python train.py --norm_place="pre" --qk_norm=false --bias="none" --decay_shape="linear" --final_lr_fraction=0.0 --seq_len=768
Each number is 128 + 24 x the weight over its row's rms, rounded and kept within 0 to 255. Layers, rows and columns count from 0. Numbers have three digits each. The size before them is the row's rms in percent of the matrix's.

# gate: layer 2 MLP gate, 192x96, rms 0.081, rows 72-93, columns 0-95
# up: layer 2 MLP up, 192x96, rms 0.0791, rows 72-92, columns 0-95
# down: layer 2 MLP down (transposed), 192x96, rms 0.0747, rows 72-92, columns 0-95
gate72 113:141137115141077123168123111116117129113142125162092156116088166125120130133121121107173126143069123136151109140155103151163119124120116116079085129139185103148142117160100141151140125134111157158113066151092117134143109129121125117133132132172125082115147116137146132140161130074150163146
up72 103:120120103125121111132121137128108160118129146126151155134111152166135180159085125168108155122105153135089151155137120130133149108095159079102147135084101085158126127142123126127079134081106146178161113105130150159134134142104149110113125121130094131150133086152105154149124113107140073089
down72 108:113104137094151110131146146116118149117121148097118140134103126141170176152107137142097129066124132153088152123133141103142145077060131124129151122163110140134173131159128110127095134153130149147132124119138135170124067156127170126164131141107104165160165136140144124116142125125170098151
gate73 096:109108131095147101115112114148131100134139120116134103112073133160125142092130147107151146111125158137154093118127125155127137134117111113141076095128125165094146138155107118130120119182155138174140143172127114131091130158125179129152143156190087080136109106157138109142130133113129180158
up73 098:108125124093084108159141150103118135105125122110155105155185155128108165098131127135146138111121132110175149099132119125071149123136151147120135149121121154139147137137207102114111125140132127171136137182128140129117134154149106127117147142133126177110164099162093141099103111139170122088
down73 097:094150145123114148104126156118124160118121106089104135098110139104104154103141090150131155107112121159130124106137153144131141115108150133148142118112103150165139086115116173147096120106109094151174100072140082107170100104108105097172070129128097119156102152100113130127146150121116150142
gate74 100:114132100133129138120132163138105139129153130093130172147142092136128111118149118160181131143170170107118108119111114126134181090083092121140084125129139118118130129129096109154149164167132126113146110184135125129095142119135092072149140116090164122152113141128172090148122089120141146098
up74 110:117105153135097104114136146168141098160134144152138114099146139150143108116133082106153114139149145119093117098140150102092124103105086123149096115117136098114132122105082112129158149167119121146133127159124078140117110101153106088141120075112157147065102154111136126121098112084169156124
down74 101:113144121113160098141129112126157084141105175172153104109168160153160170122156117109079112095144125156165104132137151090089112129114148113100129151134145146164116157091124101125122113145137128147089120144126095157109123148120133132122153122110100122063138129113089120126098147080141111118
gate75 089:106147103124137113150111102144150162165148113112143124115141148117096116085107149132146114125164125126109111112120162102119120112141144132162144124141071119123159145110115147150061125133135122137203113161065121130140155112163117136129140095159113119158146145161123087098133151147088093112
up75 089:113129145145121121122122095118126117146179073146093134094124117105123120108132151142139083092119094152115153129116154143075111133142108111152152125129092135156176162158099157113110188127158124169160141137076129105140128155114095117129137141120090153129117127145134113140134156141071117159
down75 092:142126155143130148115131106104126108136144135127081095130103128116144140132157098137136129106113104166094144132109096142060145150141085107135133098076162121155170151124121126102103126140099133123117092144113129139108073101081111131112099152082109174093114154117150161153116142138086135126
gate76 113:116118129150156094127109155130172128157111138173143138165135174119158145175132102124125134143118127140104149109123099090121127116103144066087104139126133143141119110137102122125183144088115114133154081098154139176118133154117160147140103108145113139104138085093094167130143116143143113093
up76 105:154150096072124123133077134110109106127112111116139107126084137107111101163184095110110107110157138134100147112114125116095144104143056134164113150148137122116132108122133098126153130150123140160101165197138156144115099118121159139103111162108099117104098108123127142112144117119105154128
down76 112:114134089138177139090105164154086138121159127136139107148115124140128124133138136089117105120133077115132085185133120135140135133110149067106084131122138117116147130123126040131118157105133103124074125135092136147100146143118113167126089128135115122128141081118110109141117107122140132094
gate77 106:180161094112131098142136107181136144154154120122152145131112133173161124103110107104132139117114124152122186088108095131113136137115146097109108135120172099139096156171130123169162150085084106151132093142136153160139130111121153160125125140142142128173154144134123143102126129115133077114
up77 099:110130154125089166105096118091131102135126162120126123136124099082117096147155149147136132151150143109124113166146147109135130111120105177157141130138051170148122090120125110117143111149177148132130128131108141094155143147114125104097135161152100105138115090111090091178106125124093140109
down77 091:095134160130099156119120145119092145115131211157140115136149140123142112118128129138131124200139130120091129154163131098150129102040106158127123107135091136147145109143130103143128073129147122099119113112122119099162117152105141118133124148101117133127126089130131090123109163137119126091
gate78 089:129133137121140143137137125129137118130160126143110120146164122123150105115090141096121125119138145136119166129109142083138147098132100158160148106189131136124103146106139112138090129079108128108181102124131166122119095091100146132123095187148102131157153135139156138097189156138059117122
up78 086:127173104107130116123096114126141149119111140101163155120075145135102147159147113141146120168132114119136098123166131153130126140141182091080095161071117108127128125143087142167134130149122129126086108116128103128157167150152120143127138077110162094151139097145115100158110151122170133118
down78 102:134158115108119119138111110159144160113164114150143090130140069109160112125108132103134110164138128128151158136129126109163120108167141145133159121168159147107110142123126149163093115135117149103111099153113153145099149092134099126134107188147083085157131111134152093161180158131101146102
gate79 086:116132088117148140131095089145159128148145164162166127119122153136104153103116141134097116138119140125128110165132114080148123136140128143140091116144154145152105124121072146150097106126094104140158121109112147169125168144120134125141112129132154054169140138138124064124136165108165088145
up79 083:108124120174134157121101101126123115138157156154135106099113133150116166112108126146091155102071139115147128193131094122127118167124111143134097126123160145155128110134103131125139133141134109163138135133079159179139151162113111077146133143101153107162103142145150097116100125096169115171
down79 092:133102167157127141113140155111126112123148138117088129141101126133162143176147099128105135112114106139145154152108110164118124146125117098158119128099120111097158115139159147092157173095163112166132165124126138132149171185135152096130121122080121177124091079160141146127108105111137153094
gate80 104:121153138131123115164140150118114128116151137086143156143131139168159142127102150141135113125130116154143116175160177114107134098137159106100124119148101106153143126143110089131122138114106142139118115130094117108117098122157189153075119125082115141185092113133097069140159139096114103090
up80 098:134096100136130102102120102132125101152110125166127123128133109103099140102178097137121150160137141119127138072100113097186133159107109149149125141111129123141120134133138140121136129147127097090151144076131120144115155132115087101160144126170167148105169127100163194126102121170147151153
down80 087:144164115126121116159093151147070086132149107088115111126102165129106185095153107114133121129128156100116138084127144136130148161129143120084103112101106109135074095142107132110118113134101144130120124103126182159128146156111113141154136115196129129139141131134145106150129092096145132091
gate81 102:090131091139147126105111129086137147118149121156101159144110080125144127091137132103145080131114105119140172092127131100166128161114125142144105178132124134113148124148153107145132069123092112128108125159162126096178134094117105132156094117110099122185146138163154129138149169132140118137
up81 102:184140137089106134138149126140138098148110165112159126124139159110113117138162112144133171135136180105090128145110101170134134083129122110101125100132139110127100143143072143119140199131154141140152105124076158176117128169125135122140142132173136101111109113099148104123113094135136135117
down81 098:154139108066115148128100113119129121131125127136160128123113104111108133126166153139166094223107139119097141119094128146167117117103128112101097127123135139111106116172122121154135123149095134126165127162130140134175151148152091130166121108182112097125140120179155127129140135158125125149
gate82 094:183151115147167145151098121161157106115130176097142095175108132152134138157133111126127128152097147123099163115135120166148150122099093125093128175125131106100082133153118147160149132146126109103128125143169146106139146101141168147150123126131088081099117143148139140136152067131116110123
up82 098:095125132096105099125141154147106149184125116156108140100127142123141131075131107109126157136154121132149097126118169078114106106130172128145127098161121142137156109108128103129074110107110155184129099152105111153136128131122118118098123114142146169167186093102101110105135141105156122102
down82 090:108193103115109108153123154153149124142129116142135152140112158124142152117141111147158136199146142156105120120106159096142108083113144120145111138132096124118160105085142066142121125085152147142099109130164132134135161150127169125092115134176154119114140113109116090105121119114156107090
gate83 107:129137107123114127098137148105096143085175121107080093122137133125161074130151130117143124149145128113157149125154171147142104106153126193111138075126138126140133111113160164127131088148128102143117169173152121092080162099102135131143170128131134122129138135138142078119145160116125123102
up83 110:153132146135140131100115151111120110115124138155129137152111154149121148133096144136107121113084143172086139133114142148118176175111072148090139126141143143141140114127134120143139131133105157099100110085109138149162170125136139157164084117127176095083137175137144097079138093125113168139
down83 110:141090161150103110157091122151149146142140145097134087080122145103148180086119140166179126118129144108117098095117138086100086104104154150133154148112114102159118099170146156087133117115118144143141137117144138107114110139174112142149136105124128166157132091156135138156163110119118141117
gate84 096:140144117118142120129089133120140100102105151085133136105091119176128122106131173140173119154118139060141157153142142143123100117151159162098116099157157138136142137108124140184122074165154138125119145139109131167135150088088112106155145108133149097136127129138133076125122117115172123127
up84 102:115162093130147124162143157160137167172165106156120130099137146122123117103146100165120113114137133162095127084111098115124136113094087100146101157125130146116104107154132094108106188129094128136141118172132122105114117168177130183121110149154103124109121127147117150116164090132100138131
down84 100:132186124127162145117098150130159133116172125125134107122107103158133089099151129132178085176112140135146182153132133146122108123117124144119115123090139169109146144102110130176114133173153121109135106131116106167129199110102094121144114105127140096141109116133129103130103115081147139148
gate85 106:173159107092187107084120106127128108149134137141093123117108130163146154110142086164125132098117114098141158131123128150132124134148108079104100086115151108133094131138130117140140100142088110153111123100198110142155119121086102084176111135131102148129116135107144142146103124140122094128
up85 105:167195113077142114118138137122081111161155126152085101114117099146149110113124131128124129100134108100166169150170133119126124143149111136102113113150105112137106124137143124133173087147101132164152121170193126129168125110115121080142146114130107145110142142151114115086106144122099115117
down85 098:132120126066113107097173098134105136127159137120143135100093097125150184114097128159092143071120076131138146164098138103097148138139146106112131114119137121152137137098114115104160163130100103142156147132148153114108116114103092094150135110108153158147122176105118146116112091135118107100
gate86 105:145133098094069131159159162138120118098133122087108145140109154130145132107087080142150140118140102136153141146150130105133137114119130099107120100163097109120133123154168140141118128114128156183087114145128172148081098129132120094142138143089057136109158129136129086103112126108110150125
up86 099:133122132137136145096098089098105127135126129081144168095120139178155121137078184156124162164078159091131124140109152119159113115122154112117143111088128128109114088114109168130107134146175151119106107070108115127134120143143108114140106139150104143138103130135119158152169098133112148143
down86 101:181144119110104146114097152112132152094128090075139129092162148101150084140115131131122103142122139133121160150130162089127103094120125126092108107137084121082144144168101115156151144124099141141121160111125175160123081120114080139138163165123090148144141137101134124125149145135116109153
gate87 100:128167110113130143135117113130137164154106147167141167128152114130148099132144126137124148150189129101131112094098138087137127072172121136149137131117092136099119092131061142132111111161128180128137118133103126144146107097153132152134139160183104111141114130164112114148185124159129110131
up87 093:123110131116132101149113152169135111119151122096100074170078145136099140103117117121166102131081131133101170152143134164118118158087139133115116129163172131149123131148168095160133134094134073109116118131148149112107168150114128120130119114104125121122191119080139117094106141102132130112
down87 098:147128104119120110128121181152119131122138149148095134131112120119105162112153141108178098185101171129110128131154140135159135111133133166107099116108149167109096112142134090176145124088131110118173097157159143098139166096162097100128114099146102087113135106145088107118153143131119145143
gate88 101:142129131137150110155089132137125137150107123123074138163102105134143140133124127125153141133127150087114175106132125095141099105134084108082132100143177120132093101125120167148118151138116143136149134149113185131154140115183125135146116153124143095160156157140147138086194116177112142122
up88 103:142094119128137128124117136081116133115107076112090150138122128147102090135132131140133142106134120105123131091151079130169094131145084115114136109116162145176119129128145202097148131145108141119166197142116169121137124135169086116145135140118143099147123165143133149129117116170119145156
down88 111:113068124107113121122157137111136139124134095115164136113130124157115097142114123185106113098107121127132091094158071116121144195115143101125118139131089127140104136116146182090120131143122130178164144144115141105127133109131079125136155163100163138141125131121087108145086125147099131155
gate89 105:157116100147142099120125139116139121139131170098137169138117148145124160119134121139137083147141146116068142136143154131075113132091133150111142125131122123146151111177120123131068113144119131135097136166075136129156141149110111158123124126122091088105170128148125124120163159159055141098
up89 099:105159144094095111164122144189108138153113129181098085146121160123131118104117149077142147115134124140154131103133148104174116082154136100128101122171114120138094156097137131147151117126117137144143103138179130134155137095137164130123103158163143148135127108099106125144110112093166093144
down89 101:153159154085102087142138136131100133116119146121082114129105161111150095148130121094153147155116110156084136130147153059105085090134124114093124143178148150118152146143133156138109135139146167150115141155166142160135150133115157103130104106155118116142120102079119091133125137082132137122
gate90 096:155083163120127110189136156111122139156155126114128129148138159144123123137113099120135070102122152150095100111162169099125096080102147144143115111153129121147073101116129088107111123085128107128121154126122142131106150152161107131141089140126150156147185120140149177116123121113151114145
up90 100:143093145121145133175128159110120137167150109094109145169145129157127133118125125128142097146128159147090136095162179115125092101110132140151118099142147126150057079124157083139108142139123115120118144148099137134122158186129108149173121152120157154141175162127121142137137117140165118130
down90 086:127096149140086095164128119157157129111140144114157089117121108088146134128092119143084150067140117145134144147116135103130118152131125111155165150121113104126157173137148109097117134132169130154155138105132111162120107089129163117077153120094156134089087108118083127133121088126098130101
gate91 102:125187118137120141091158096128135137126145096146113113104108146130119083106094123135187130121128126132122126124133096128163121107133082115125095105137145123113129095173106157150115154126121161174140160113071136141173117129128129116189105125161114131119112162156148140123131083162114120171
up91 107:135141104126101110158126159110098125119143145121137153138086155153083121111136093190163095091123139110086194122136113126137119111099133121120117158149130127167146125159120092126109131107108136143137135145119158157146126169141121132131090166141105104103131088100101156085125079132106098136
down91 111:151191137121114125125128136117133163110126109144129116137082144155102111110126112163168118099123141114082151126163097108133137144112111121141101113139160170112131136159159133108117121141116146149147142161129139177185129155147134094166097136154078116111102139115093161111127070154102100130
gate92 089:093055174121092126083109125107137124133149127153106107135129136116164117156141159110082144124105105170129106137112116108105118138108118137165150136138104112124132137125137109109160105117129156170088125143150139151085130129074136124101118134069111134106133134096066159138141142145120129155
up92 091:140133112121129144101105103127127113124113094151144155105173130095127100138131113115129128094159076155115115115121117142101155154162155108120125181122088148162139156111102149103175124104136109060124139147163114074136127106116102154120125116128161118171132111130154095168113171134109107131
down92 090:112145129135143118206134147136129159123130151113118116146117108181115155111132143149156124143112178078128106120141122150133135095119099142105114082116135115106093096133152129153096145173135140130156120100112163144144116115133122096142107126171092120115115133155090153072150071137141133102
gate93 098:155133137111118211089134112145117118129158154100111086142115081121151129139127097107106145157129112150146151111135130157118174141100140132157123153093111081091120109105119088130163166148144142101133093137104117119108180119103165124122117131102160117161115139149114137161147161118119136121